{"head_dim": 64, "hidden_act": "gelu", "qk_norm": true, "attn_scale": 0.125, "init": "normal", "init_std_up": 0.0211, "optimizer": "adamw", "learning_rate": 0.00149, "lr_mult_o": 1.4, "beta1": 0.9, "max_grad_norm": 0.5, "schedule": "wsd"}
Each number is 128 + 24 x the weight over its row's rms, rounded and kept within 0 to 255. Layers, rows and columns count from 0. Numbers have three digits each. The size before them is the row's rms in percent of the matrix's.

# q: layer 5 attention query, 448x448, rms 0.0932, rows 389-447, columns 336-447
# k: layer 5 attention key, 448x448, rms 0.0889, rows 389-447, columns 336-447
# v: layer 5 attention value, 448x448, rms 0.066, rows 384, columns 336-447
# o: layer 5 attention output (transposed), 448x448, rms 0.097, rows 384, columns 336-447
q389 095:099139160184165133157119101132104157102093156130144104130130102095148106091123177087123150141095156114115188099127150149121094114186150113137108127113118140143147179107086125126096146150075153111144114163103124132199146155090113125137166114136108180159078127114162115126116124109110125124094115153155140101121146102130071110094181159135
k389 097:116136109120151125121137133144196130149146091165138092126130095148103124135100117070108145165170126128149135101106113148118162117129118111147173160110169155153163108097151159129094140165125097127165127111146117161095140103155160150183122116121137122113137116143127100129114172101143128129165097177112144121137139124134115158103079099141
q390 092:107086138172133127103123114114091136164134169180102122104156116132110141099136141094135186130086141126074153115139112140129092160164112136123136132134155171161106148184143147145097074185119131157144131158084119123153131130165118139128093115126120131158113103171145116128118118110152159107101156174086157162105128155144139126129132129125
k390 102:122079149088155127086137164175114110149123126099099120135133140124108099141117091143095076120155152155123107134170080107156133131133153130111122102115147149137091149162111121159108150107138125184132108085150117147114118125199100143115128183119147134175104105147122145120127127138141163130093145103123149113129115117144185121135139118156
q391 095:132132139145142141133120168099114114136118085118161150104115141125091100120104158132149153124123129142173134105103120153135097167147144154149101097138096070138141138146124117166136139142116144122118097128114122155127136143092153155127123151115143143128123110117155151158122137143132123161140138099103151116108149105130105155111147138123
k391 100:105177090136130118163140066121130107140141181145098163092087102115093164157129137126167122128118145142126150162119136100099096101108112153075112100142157131125161120107150125144113161145120125120129153146128110129126113138100150119133124077092085120076090161123081163146118098149096136134113132141115129138119139152142116123176112136118
q392 089:153123111132147150142158146117131162093137122182140097135089119109065134097117144132112140090112134106072130126128101154113138170121132118142125154085136146133117131158125117126093113132102125104142131138120137144149149116116194142130163117111116126114147132092143125151090112100139129132123137150111096109087123080140118097128137134076
k392 105:107183126130132137164149096132147136138111138151132097136115113156126172168115164061070113111133141157155113118090160162078146109092131116139170152130147130151176117100108161091152129120109139098165132121166116124094136111126174100144139047130105137101168175145106096108107116127129116119113129152161128128119102107172091139129082103125
q393 101:123136114115121132179136114132138154085089135123150072166093100121095143148109145099138111145130161144142110099106141121107144112136130132178105134103091094126148119090117136088118119108104131115126085156168095153128160144122132081105176099117078081138143133094153139109117094121112123122137105127170147116126115104116100120140155161118
k393 082:129192111126129123171167085126124097144126126076131135171112168128128119157146139131076123109139122143131084090165179135125116133118170118094104126151123082197119086099132149114130148115158144135109180142125139130102133145110118105146116073128115091117134127116103126153144128133114085098177137111123156174109124143138093132140132110132
q394 087:084126136105114102092101113151137139104140167148139159157126075132077132145093138149155145096163130134161080124129142105139133084114077156123150134145134125132126096135117170123125078107147144129136124124131130131095118092123104136122153095132085127136153097159116146105143133107096132137125124114185136150119146136138120151176104126122
k394 094:157146122149145118101123129128110140147065101114105140148137122170164133133160128118158110118169160175103125138140159163133139129138127102100119110133153121147116111116110109146087120102160111146118131144101123109107150136144092137082146129117140099152101118150126144138171099137122092096128119086127149124130130164145148131113151109155
q395 088:159104155142142169133135152100141092128140121134173145094138132126126097139132131112113146167106087098102107105110087140137110128139169134150113085118136075128124138102137136099120147106101131131114101169115106119120154153141136132096119145120110155166152115117102135175098120115104124140146143084096158100146142138137118122128178130106
k395 097:139157135105125147130126144139095121111145186148132163116127127088075120133088116139129134187093113124120158139123098093105107126138147153131129118160114109120191142136135099103119156142094156109127129100209133128162113116074146135187114117098096117126104123122125130154075139119116150163114153189151101124170124117132145129153107127136
q396 094:154144104146151112145136106111132112107115140129137135138089111104178161153105124124134115130121068091120093149182135136100094121103168117133120160137117136077060120114147161093118095074110153105101111143114107106156115132138107065143167118160143135119120146132097139166144148100133125126158111133125124155143146153077075086138104093118
k396 095:163153155158111122144108113122086130085130134141120092150151163126140128098149122153104079132099133103130132095103117117164130167166092126126161099177063140144134129151123169156125141096135113154103133081162149123127149154112127175146145162134115127139145116135137154114132133140143144183128103143128117123127127096123161134148114139207
q397 092:111121118131094143103089105190104131145123148127129123160092111111163143146108166120122163151099112137098126078125130145148131158117168141130113123134110149131118133098146113143100088131171126093110160122083112145132104137134127119103178116134155090097096142082176130086175125155118129156151159118109109149132099160096143134106114133135
k397 094:126085109149118161112155102077158107116112101133109112118132148136086141181127115131128106121125159140081105150156152130164115131144131112106144092096121172110075113128138117158130133095178188139166159104134148138166128148149106117104122150135122110152117138124135100133145095114143097105113119106149172125122133116124125096132116083137
q398 165:115150087159139116170141087120107187100104135162111152147116106104095141127088128095115118125139119149091117102090157173135152114146124137166134157104133105132130122087121144149108099136090140092159121122133159121167105097108114085161159073140071112114179125124133101101116110149152140113098146125154111145160152079126097141182131130089
k398 136:107139164148090101100125164137135091110134133146157184094117112163070135130139099145165136108147135100118110096087122172087148094124156126115202103108154146135172090128123106149160139141175116134130195149106156110099130128114143123085126121120104158131111145136123151126136137133107103136149118114104119125129134148113141159121114120125
q399 143:148142157116110128125120179102170082140141115134159151116153117145143097105151108136129138150107172113182141106125103150135119117115123117123144091143112109116133125185121106103167135142138145117084146121126114130102140173136129170094113166094153152153064104148108145132125167126096119152155132130115152095119127190128155121041149163131
k399 124:145170132155147117148120138130128183094134161131184167114099113127121123101123133155150152134111100119185156123091101179110141127118135123130148112145134085116163145141130099103116135157121131087124111163145089089159098127118104128121119117116130122121123110109168151121121144120099133160137115146129103127145105142137127140140095168096
q400 167:146119167107126134107121171128171065138164113122158106105124128154161109097165116148137144145094156116178137125152096080115108121102122116106125114148112127111124138156134112108166155141170106144094140119134106127088138164130138156110094161110165119160070127156104171125120165110090117152158132128101135096122120183124154086055142144150
k400 151:135129128087131098135123146143107113108141127130096139161106135150116126132135150150128102124126119138088081089145112100118107102128114132111131147103110118115137116059118177158130141104128086180159108148104161143130132104110130116144135152135135137116150162136114165155124122133156111117142142114116114125141179138115119116152117096145
q401 092:127169093105103107108144112149107125116145144119083123119174094178112099146124143137126087160092115141140158126131146082121111117132148110112124109106156120109138150131127155137133131134136094163146131129143122175137135114106098148142104132112132154135136143131121136099133143139132110140092111137153098114110081129114123119129158137130
k401 099:150101142106135110146162119136104152153120142124088116154110144127153143124111116095084074101142127132127106104101094129190158151111116124113096180139151127130094140109134135123127127104107137132102145131155156113098080126160148154162143154147142135137124134122104114159118157108089107137107093122122107138157131143133096103073151123140
q402 181:159116164139110132120142175126170056142151109117163126108136136146138124107162118143104123148103152105173143113173097105131113141104129111107145107147105133108114126183130099120173155124155158148111174112124093114102129180144153131094098183105162148167076118142107158144154162126090128154161135143098152113115105179119163116083125147140
k402 162:181143133134130136154128156105164136104153119125203158124122131140143118107131139135139177148090097103198157098111113168139142157121136101149128089126132102108156121161148117105110113111119136120097138142123084106177130099143106117113114116124130124149105086119165143118121133123090121149139119103126131124171097119120116138107108177119
q403 090:121152094137097129140149122138113131135119117121080158130117135151125126178132128167127116113158112184150122112129132140141161160112109148105106107149163113137128118104134160126142107133122137125101146129096114137155119116117146124136144121137124071141135108116148127097129150125139119139085130141131120185136137141098115162182107118114
k403 093:142092092145123133110141089133139124127092088110137140146127129150131157129148128135130118118133139106162134141157116155147149129149102103086155091136138148116104089138135120158103148132162137105074175146152132127101113132128157139113142108139082092132116118137102135108161126121084134090141109083138138179121104186114171086127144120125
q404 101:151137153111143133166129171084134109166110106152150130128165133125124109130126102102162128128153139080155156117121111169150139132130124120118113113158132097137113125156155104113132113095105136079101102134135140158126121142116151165105114150129142169172081101145103142136110170144127121149122126135115152116146146157145115120068151131145
k404 112:165163130147127135153126147119117165091150155137158148111092120113140114119117141167131168141102113122178152145130097151121126126153133154131135106154118122102166145145133074124081126152090143075136095158143097083186124127104102126139142130146123137115129112128197124132103136123106145148124154154131105107134128124145119145148093164128
q405 164:110143077137120124147135090134074201110093140145108160144106127102100139154085145115117139119149114148081124118090156183133150121153120137155122164133145123138141118089118138153082105130081144108143111130138158133161108099118118083145165083144084115101190127113146107118128107128170139127099128125145111148147139081121095162190137122096
k405 110:141121146159124099083130072123106129118106153143110152139141093171128165177112109115160133088149154141085136135102147203097141125151158103133155118131171143151118120102116150132129148152167113107133166153109137105098129133113132128132173082121112133108109130092103166119147137143111125101137096102134143173102131190112116141111111092132
q406 090:132099163108149084111104115171127168142090110067098167105113135127127093131163130121139165135161161121128133082141137159121096156122125128096121138127131130123129126122125106135171109133108109111124130177108160145123144130121103096111131128121091140134099116088068126194177088130138142100129146120119138174082161127137115116131140110151
k406 095:138078132142145092104114104072158128132075120125114107125156110142123098135167123103135155126122165108097123155112141147155109104148089101129097114142150099165090109131144143106125108156085084109137128125115117169162124155117094135134113116103137113087175122132076084115071140098142140153099077127125143138100147136108079145153138147147
q407 091:165103129095142133134102143103140131148099132096154101109105109136129076130140174145139154171174193150114128108113156150168113107155144160148084142146123117127122126135095139137159088112146115153131113115128143191125158125138137140083091130108125153136106159122160117132169107185148100139119109142149143100107102148130135088129124117133
k407 103:120167106112167140110147095099074109091133127114123125121143135132117142178113126155126131138140144145105134114170122084129127081109141101104098148119136113120111122120125173107133137144107121109142139157151144166124116118112123139141170129171141119056172144117144143130127101127104110138136105149104098128125162150130092082126135142140
q408 094:176149159110149118124161150108163130085140159107143137131133133166099130112144076117118139159142153163128154164116136097134152138118110127114117129158147076136157107137115124083113112097094107181109135132160099135114128081093106130168126137165118141127092117137111135132115109130139102175139097110140146105159134116163152126098157116146
k408 096:088144115140120147112114145153103180105130165132128135116073107115144110134148128151162109130129124171176191113096122117107127126114083174133107126149096105143180134136166107085108181122131091100139098122177114137148128144102142142127153145148142172124101133133147144129143124103103147146122149201122102139124093145111111114149167109105
q409 093:141103129113131158135111152117156114110106117176167127108091083151144150116142106122144143106134190147142114089152103131145126126088141149123146134127144147141148066162118127117124105144159156105081165117139147150138148154128183145096162151129107133138094139087147147160105086131103113136111107145132154098120149140064158153100118149147
k409 105:114120135125164176107084121080148113130063132120149172151125099151119139137122159120163132129135152132133104172111143125128134114092085163123126116151145057159134102109120092106102163140118130137159137170134132156124146117151144117124109132084130145142126107155151128102112097136114132147160102119109130134096099106155145121076164168153
q410 094:105106131145150147111122114135123144152120108088116123078135109131108113124155177146117145134123157126090134120175139173114143148147146152133127156138173135145140126095148123143135143145130141110108113166119149120158116108100123114103113109101107121117140131102095105148141110155144147083082108111117177169132153126098136142154191106162
k410 098:098106120139159127084085085126144114141104154153098100148128117148128142177108125090165168128131177118114116152150139153094133104147130104159113131124169165151087152116077177159137107170133115140146099128146144181132120093144113141137136081115114062085153144112092110122105138095119130129124097094127155160127158138112114187118120134139
q411 112:097127139134168082126093100114089130133108123089101112172110096118111133130101148124116126137134120109084124109139137144116139117164140148128135151174159139155111137113103173160124093144089118082114088159127168136143105096125121102168137097163113125144185094128102150115117137143147168119061149128125115145177180110136095111175093092138
k411 101:125147119191107106122104067123108139153134150143098145158122107167161171131115122093124120128150174147082125111128142170096154156170158097138123103168150124155161114123098166169108141151119123093139173162115125161102139137095115140127150081134093103076120119101064145118112154126114134107118118101134160151152141118142110145113139108158
q412 090:172137135159117157138109106124149109126105183144144147148094124122152151117177143134126115110112107160144133112129102135155123131099149109141150170139113131149127100139142135091115140133144129110110170129099129097142126135117136094149161107125128077128130149102140142153124091084134124122173113136131153132124114154133141114112124137141
k412 098:161098146109114159104097166140175146125091124109123106133180185133156102115154097155141105122167113125110119138132136124147121154122131142140131118133095101125113145121140157105115165085140122183122113130131097124136156148130132098085125147089115096183153106133116144107130090165154155157141161101157151149137106075166185129123138108152
q413 092:100130087111077142151117112128144129119134099157143136142125149135151158105116125121121130065159102123165098133133142115172139088127115145139141138083101108145123102123156182112128154098155148099115153153119099102096108132160122132124176113105122100142169153166146136116118130114126092119177101117130182127138160106126110155150102139123
k413 091:157150129122128114138109156148138117131110077123112157117140118141195167126145139146153111142139091123159122138140155095114170130125140123104138074109144135084117110155119114126122134115134157134085127156118152124086131133123123138084128129131137156169122130154138156114188141135134115105129129081151120158120121145160166145128130135136
q414 093:127170137126126131157175096154086078113094128094131121110112166169169101124168119086123125119124092131099131120118117129122115147114131103120143128115131173121095121104134094142116182158092128135135148154085140145172151155143124113133100145124174121073112167101119130153176115112172157119119112114075126136109122071137119111106157133123
k414 094:115086153113113096135145113129166132115116130148136107113138115128120136122129119089085134094101102104106120127126092132154140169136137113160095115093108119113100104152138161086130120150091140116127136109148175142109112086140123155151136135153119148122177134120101082100118149134135162115124114082158101155101154133097126099122132131088
q415 089:129130141135097152114141125157120145118111124144133167121110099108134151160156129123108130092156137180093118148143151114145136137129127125104141128149127175089146160162115083105139145145137138160162176114137125121140126104155117113097151128122093129114144152091177131107173094132112142116134123183131149127133092103114145172148107120125
k415 125:114073121117146125106134104119141121148065104115078075141143146124132144131110127080121099121179146155089108166158145112170122126105116123122101143115151177140077143126145119123136118101122143140137130129103161159108137160171134092122119145139135157157119122132141068108136107131163135092116119148148168127078098106128128094094157112146
q416 092:130135116145120131098157126135147113116167147117149107106145150119111135121157166148128105165074121155119129132110092103105088090116166140166174116113093112120139154117112104115102148120131135144198137117096100116147123126120129125186067151113149142096114175121154107159073147133108091119173147114154111090104129124145128107096131146135
k416 112:117133148110093152125128161157128094152156104138124148114169156122094087103163143149116104123100115118127116070156105090127094114125149114177129160108116097121116192132148170132156111130151119169126148070142143135110099114129158120152140144085141105122135164117100156172122128135133131129146170125126121120136160100106133120153127151117
q417 095:102145126132114109121128099096102106123128134075141114142099140107098161130102130091096125153127151143132132168165128118173124166092169118179158179109124126112113124114125157137131109138124115100093123121114115097118119109159112154112107102146110097100135153107104106091184127164063129103148177117122109134145133114110154084158088132148
k417 098:112151164139099093142101134166122109117141150154163073105136169129170110098114148127111120135128145169098130093140166126136127151119191132128152127129110119166091126150103174115138074097160147159128130078123152147096128135147104124112121135133123097158134130131138102132119114109141128112156102127118107120114121154128137136123171115137
q418 091:133128137138133109161123163158130105129077114153119132139121141128117112137163128135138119122176103109136102146151136157138133126123105128061107079154134152103122127106149086143142119085121124106137149156118098157142107150123080111097111149100092098153111117123147130137162150112141118163130116134123163123132144108139106170101171130153
k418 095:136104144104172131112120134081129173090068100172143129134117142121111142102150141141131126119121160085182119132131127138154120129165108113131125134122133141124136126162152074100126118139098153091106136105120156147147093130131107150128144158122111127150130102117185093135103113106144146112125111098131100188132133124162148127138147124118
q419 166:124089177115133113093086173129156073153165112100133110111149135146149113126169114173138118127128144094171130164172098086109104139104143131083148096135137148142124133167132102124173158128167113157115131147116093119086153176137146179096076175115178165160078114136113145171142122139093131108133128123094145130092132173140163118091109107157
k419 151:157148124103188160098126126153134108120160144129168103124145137111135115143085111107086125158135143111135148143108162094147142176127143126158130142145091130178101137095111132094100159126122124132145169072113118168125104100131148113142106099112117120138137137129106130123150147135127141139131125098127140137170151125123094119081176134138
q420 140:134130116107119152132137156109098174130127138067159157140145155071133126153117106162134160111151123087144150111100145170146134162096105123126096116166139114145119105172131104119109124121096126124115136132149117149131130139119103135089127163119151145146143099160137134119180138148135149171139103118125160126125090114129128168120095103150
k420 120:159146109145130122137148127095134171080124126123145148136120149151141133130125134146138151157129090115169154140118145172147105134153107121124145081125111130108135116138126131118100135098105106077121142142109055111191150096111077116146176105128112145126125108126185126115117106116116126136116139113170120150174117153117105107121139153123
q421 170:150132169117134140124106160114176044143164095138152111115132118157147111095154105141100121145097162127174123122151103089124116121109142115123144109135122118113121132148122108122187154120173132125109155130113097124086123178137154155109105161101166135165070117123102168125120161140081123132160145126097154100117129187129175088073136148138
k421 101:122170135105160126123106177163144157094139144138199144103114132098106113062113157149142138154111103121173122109077128099114127115085159165163159141142096079104171153112090096107130138158102135113122121116152114131172125126108115128152076159126119104136128153172133125122105129125136125162124101146123112071144136102137154110131120148121
q422 088:128127123129109164128119147143124141151154147124133123125164127088140131129134115107092147155088165166108161118116124100172085129068129116130146178113142117117136143136147158127142122112133132155123108113129143147116139129143161160147121165140130146177143120125141117115100125140066110133115153140132094060119139120134118070147095117155
k422 110:115132105096123155159149100128132114155117077107110088141134105114188139123095138072084107154151101122097125138164094063149128113112150143122109143138129124095131160146122141130102114113097156115157122141158138149139112117129131101156147136136101120129112150157150110123109139132089125081137174170139096133124125116129085110125136111147
q423 097:136166127111135148166098142139133135112160126114165147127161113108155136132121115110128110121070125198138154080082147138187098131103131096132151151137097076100113104168154129084137129136108161119135093147102119119086129136147130123172142146102168127166135121130101140139089123097094118124136140121115112094111145131147112117158136134124
k423 093:137213106154117128123111113167131163151109119131080122124109076146170111097113132074141128109116115114146130146107098076103159116116117155131155109137122118067177125074119135115105150122100120140150121166154072148143145146067104112151103105146128119136133176171131153138126167121102118097106143173142140107121139171127103130169137150154
q424 183:158123165125110143114123174124183059141156116123153123102144125143155121108164117135126131143104154114165138132156099096129114124103129118104126098129101131110119132168137102089174158134168141153112156125122091115090146169151141153095103178117169148158063128145108158139138166117091108152165129138096151097114105178124156116062128153144
k424 143:172137099076181149141123110147117173135140120105117081134139150078192115118136143136103131138128126167153175153150120094155126172150109122161073142149105108129103175136131114083082148116093112134147087118148078129160128142162102137127117145118140119142137082127179114147126103122112126131141121137150123118129126087152123133115133138104
q425 134:152123117147135147127140129118151088113163125124139122128146132133124109085128143112143150168081128103173140092128114125112107082113119120159136122100106086144130113121137150119119130128153122133092112124130118128116168130134134124171121141139143120147095113161087135132081133095089123148148114113098130112131129160128118067093123146123
k425 104:135183123134141117142122133155099153126172164116128166144101090129120107106105116149125126129096108121125151123103049117079154130108132161087136114152128083105151138083137140144122132133112104136145107128168100115131103130086157132143116124106170104091148144100122168140137166140106115168119143162142090128163151141124105142155106128137
q426 092:105197118126127127100173159102100130165125172133121117107159158154152117140164153114134130158122101130166168137094154123150111163114116128122129134124149084112095164115100095096119123118137141134162130073106120144121143081116128135125119124150190136096132127143101125089136181135151119148108155124129122151126135133146155116131147154109
k426 097:118130146149135102137118160154107095115144149150120103133090058132143198143103114092099087127112119135129122125136058091112120166129159137126138140098115165118119123119131139173138155138114123115117094126104130105133122120131124117158141161154126166125180156116114099140143093160103111124116141174120118097167120136116105108170141103133
q427 093:152134125123102172123127133107164133093147130190153138136095137106145172092119096124145101106127117089158142165171121110134121135125057133090157139142125129149074083135154146106115133137138102129167154114200144142162146110089177091139137148160121124103120147130145146086144102107132164141125096127126100121117077160107143157155099170129
k427 098:138078112115174112118138160096134105141173095159157157151103115133078119159130137156106143124146117148106121150132100111128125124103075140099111129099081121156169098152104099154128162095162160120137135166098145122123124114147149107113156151144147145183107117114150126120156123161124102110154135121120147111103137096147108153105167118103
q428 096:128106127128113145153129169185147104113155127137131134095082173126142114141153094105110120104138116129128146096116095144081123137113158098137132104097094133130156140139124092131123163115143132149139170126119081099102133155144161133117123161095135116135113121135158160146157093119134109129189091090090150107122101137136127137084132152115
k428 097:126087142110119129131142164110161103113109121082183134112155148105076114125163119138141126132105046106136111125103131087125093116097168166113127117111114108084111127131158114052187131140117166126096163110137138115176123141099154117163123127126141144125139121119113135114155107129160149143119107163147133170105121138115121101137100143113
q429 112:173139094152126152123180142188146135093174145123109153108166154108099128114144097150143133133103113133176154114089107120108146100098132095131136119123125095108147139125134134073119156111135146162133158099130096073121142119131092136133134137110138151141121125120116088114097122117094137186164115154158124138121079123080127113126129140152
k429 106:114071130087142135124155134148126128128123109118095122129165143090128106133143129134128105140126128137177164127119072108114126112147126146090129083133153133081118120132180109115142146076123110189112113104156066119130138125173127112086145153131171136156114109119169134149145117109116149149129127159132123148127120178124160130135124105137
q430 091:152151118095128103106136100110171110102149091110129135110119178112121127134139118157166140143110152129131155173125091126154143110085132090132146147138129141178142138100139108133175135111135110117082129123145140122151107087109141149117105097168108087108140117125116050119126116125120136140128128119112092160160114133144166114120088177137
k430 093:147111147117117135142130119187135141121170169128127110137126170136168094113119147123162098108161112117166182136132121145105130143118119177138132072109115113143116120082148174077141078098185122152122093087131114125105133129136143120065123114149113114131102135132129146086162133098123110116123163079114134147142084117125133108103169107108
q431 108:122134130197126136129129122135079158136103168090099141141172144091140111139133141159156161121135112129136197136113121150111148156112122134106087134131137147131113097167148127140160154143118141139115114105149138105144155097130095120109130138141154100149143101146121107118150133119141151145126109158084130152128066108165148142151118090132
k431 112:129087086113152140149172124134102146149131115102094059131144171138151130171105090131104135132155135106122161187107090115164135127154111121107087119092160169130083122137159126132141109107115125132124135134135083118110126136139137137092126103151116164144133116113139117122143110133166162100088137127171156136141092112130120134115122074135
q432 091:154138124105077115115158141128178097108177129126136134148127161129120136102138116099110105114154125121152082098133123127121110122116134107125151101117078123118116144133124152095111109119112120158146145118162108085166134131144119142146111139167090151104112140142124127146120154142101113154184084111149130068154113129127115089087109179134
k432 101:141100172095113093118126211144135140124146122125162152122186161086135104071157181157118091120161088142158103100132145118162098124151137149148150132130110062138142132177156102075148137096178124135115147099107125118161116131133120125092124191114149141154156120140164119138156119145141152151144153127108099141123160118120130132136153152134
q433 096:088109166121149136125122126093112099135163113110152136133169084121118127133119130120124115156084146122109126152143111103150066122112149108133131135134126098109096146146111120160102146128118172111140101125135122100120112134135130119147133136154125166149119138109087124147097127121113154079121182115134128115115189136120107107146165122140
k433 092:108143146138113132132072151171124117164172158172118115099120113107094138113106125083105157146092151118102117121115085111097108133145135135159143147165119122116155191122088087151128101158104150164160090097169157130158131142113114138174092133094124130136106131106113098134093180135137157150122156186111100086149147097094100139116136134090
q434 096:158118096135103140144188155124095089111147122170132119140132121111132106152156143122115118161093116148128098099172099131179140142116104113138139126101129091146099094135147147110108146136063167153158106107117106137149133092115147112191127156177107079180149139114128123158116133081116105167161093123102148125127139137174128125145129166093
k434 100:102133117106113144165110186142126067118147149129144180153116097136146094127121100147120118111091133100148157130121089071128094119131132180110141123109127147150145118128116104162151170106179140122095175141131141160088145106119162130152116142124141130103100149120134114150162104154102158107134212159124129153133143094131114154155128093115
q435 100:129091130140122135098129122155151171103127116145080157105150135097123100133125110152175186097204136106155101113118106149145126116153085136132118105100126155187095076130137162087109119094124119152115110149153153130166161124150082120084129148156101138113151135170130103145090114148133109163153105116121156129140101119126108170130103149120
k435 106:117074115102147110092118155141120136099126118128123159099135129169093094143129128185134122144147109125156177153091123190128136136167103113117141084116162099145142110163154083129123145112115108094092149147131113093128106119146128124086132121123142176108129088094142164125120132136118146163145150102134087177147095115098159143125109137145
q436 091:115121106128100179127146136130138116170146136113132142109144154108128157127102143152112123117118129160166106111104127148149147119096123115159135143119127083131101108110127132136118127106095170124132130073104097120087134163122177119138139145118145121137085112130131110157073145132113110117129145119138131124119147160131132109112169154104
k436 115:145169131097125134118123117159140134100156119153173132110148106131114112147107146130167172122062121096168184106103115126074110149130143123163185144123095124134160128115136129148119153158155131112133141111167104115147137103107121119155129102099107095105130138107155192132139133148100133152148137120112085132132138156097122120150099125079
q437 089:084147111126097113130096123151123178143103128135126154138164115121118135140135139161124141066162145120142104140147158159159151110122076144107158119129155126134129119147130130160129098116143160094139136116128144144134096120122126141095142112103099142132144121151147142095119103137137125115094119148185124140148136102114134183165125114126
k437 105:151121130138154124105110086105147148142060094147106119137130121170157159153116149095149135113149141130115137154136144209144113124157124082135135127129167156155119115150107111160101110116138128113126145153117144135120136096160099118102154109111111136133109119117157124122131101149116121096129122081145150158116113178135123132105147135128
q438 150:158119106113081165140170153120116136157137136081175139133119151103113141146115115145114166135153133141139139107130135165151147169096117131142108122165135138109124098160128128097088148102103151133113154116153121142133133138152147104092160175108126144135122110155157123133196105100111123152151142122130157132100083126116139155147096135143
k438 140:175140125136157154121135113099140154063138137128185110115136126127120137134088109121119171143129108130175156113119127183112141150117135102144151105137112100159128125122126116083097144149105145090125140148140077120147129118130114116140163099148104137156116088097164143097146129128104148124147114105140135138142098156123114106091157180102
q439 085:141118111093157144134151117130132120069096149130168097133109113144136130113151122103122122128125166105089150145148132122142103094110121151118127156131132181117123129150098141103151139105166102126129150145139171158126126109143104107144104137114133137132123135121134125113164099133100090124158135159138166096123126105129128086125102112153
k439 102:124124141115126107116125114110107146128085089113101089144121125148171147109121130112111105115183163146091096113131109120147155097129160123131068110125149125119126145145109151092144091104106087145126121129105165186099137154144154131114141153153146143143159158161153108112117146110159105113144136110144144116112133082172110128092148120182
q440 100:162129166127106142146105161088155113146105134086155130137142130125121072142141089110158154127148153120177161154117130122108146135075112112109100132177135127129132112158161106081146102139104092108102119129168126135155159107133111129095134137117137122115107105137103101102167140119118172146102118153134116140123120146134122121094109102177
k440 103:148139134101151152111141161121117177105121157149122097091129144130123127128116133169136163118123144174159133173159130137157130132117098113121095177109132133140115120128137095138064087112075142146124059152137107095151147134109096119107143163135110122147123113146173105111101072128115135117134118147140129131103116125167148123118159159164
q441 115:173145122136130143136160150110114120137141108125146145146140158129123142080101123092105132133139158086171152104136131145140148129103083115149115115123118106084139142157113134147120121151109152105087143104122149144147131166124116122145121154132099107113091097131121115093125151138118150169129123178137111106136120136130123104111137157136
k441 128:151175113134123121145147109126135184101143140146189115130103112121123127081091138101120171155108117110196129062125109167102171147124142104132135116147092098142158120126140127097116105141106132115133122131151094114148114118131109101126144111145113086138102109086173126131116154131088112135169121133138102103161116151131110107147119188134
q442 102:168115156169128128160118141094158098159146099159141138137144158122145132087128102111105118129131139066130146139143107136135117138128107117139144130089098124113120128172188125114129155135149120102126129111145132143147138156137149126131107156142126123139098105165108125136098129107119150132131148120076122097132116130165125110091136126111
k442 122:137150118106144144147105166131155128130166131143187112115124116113093073075116134141119172167102098088183156132128111135128133143103121142137133144120063127148169140145144091104127122135113139122133136108139111119160132121116113099124103128139110112156102092129163107135129147127120130151152151160113117116145126102127111134142100172102
q443 092:141118132156120136112122115102140098142147104109126115115085148130139133096117170099120099124097112112108114147127127116079123155124156111165143126113097135124152155104126137141126128162145116142100156125131111093149151158127143110151110105132112096076149156139120146134127115146140125119137135108102113110171099149117145114105118142117
k443 113:109151121131091140113142162156139083131169174123169155101149150101093097117137142139133117151133086105126127087121148111111126167088157146151161136113066114149124143120130149117152130141168121151139132074127119120139120120112148117149122132123130106127133147125103156113125127121134112156140127128116130102149158091105139117147107139106
q444 091:113082109113118143116084137142135141129110128141102137142120118156095152139093141152135119109144085114161119108124101159131107130124149146137111134142158098153115132102135175124129087105103156141126125103101123145106124152135157115118169129103111155199160098152128187144090123134130103137123124100140144123159148152101090148130124113093
k444 094:147145113109114143117094128103131100117113110128117159136134126137129164165130141124137116166117148125116136143138129110090103155125127140116130110148123128140186122133137124144093200112137134117108163132179126105152138092095121123154126085107096112130103118141116158117128144160116135117125142142119109155153116130148149152110104114145
q445 090:118135138129129139123081122105123168165109138135155123135129145106159119134137169103154125076130124121150161083073138173136113141162118158157092117143114119154125160134119112108130111123152149106125125141053133148137138152108118117147125148080173135108103117144115157144116102170156120134146112143127117110123119122130122138117105111159
k445 098:154178131165121148098107117104147115137100114129087149115134115153098110156158142103133138140108146117114123140154116132149132138162133118117137119118124142108143135133131174138110167118110084136163083122105079132167137130104108082123128132105145119095164157120154172139130127151128112143126172109126166140153120124102138158165120167154
q446 089:125116124119167130108137111132109125102121152136093135128132079155096105127111128134128128135151123145113138135149166097075153111153098167111107124162183146121124124138113139143126142149170116185107123136160164156134099116094124142152147124141136159144111111122111116050171133138148133141081074144144121123110122125092113148154113089126
k446 105:098089094150137097126151093131078155141112115126093122160082118125113183143135092114113134121162157164112097119090096152132165104131092117104080130161158156119120128124104122157133135134112102126118137150113158146091125138152141146126156114124159137096141116146129113131140135114115104144132072138149134114121103133120125158081122123151
q447 099:175128132097107134118135162127145112109174131142118181133116136124134101120109142134114140126128126130169116088111123166114140134118118124152105098115101101136123126132168127091102118096101145149091137100110127151115165159126129107100129141139099148153103104114135168132137139134114119145151132113128118103149111165112116139101139163096
k447 108:164163105103135127131112147097111160080148158114178151141132142098104105130123128156148128166105074116176134096097115148141134158138164149121171102157101096143164117095158133099147182130128142117117158125120079110174124122122097110138146112158141102128126123114166131136104123110101113167147108141114107125154124162113149118151110144122
v384 092:142132164129137136101097124108171121109124136092156137109141183113120131150118086146122150179072155116117106172124150120096119138087131108089142078189153149133141127161084111155101089144164156150141128159148132167124098155136131124139119122114123139151132106140152167112156161117138136140155091129127164085098117125180146130111101139142
o384 093:161114122124103129116136149144136130130155152132130099177202156130068145142119132131138112095133110126150172109120120126140079123100130142128131130133080110123182137103134137130140157143141097122157141076126095104174151111110166164113134104166119103139114143113135121113118089120153148119111121086113136068153099116123145131172144137148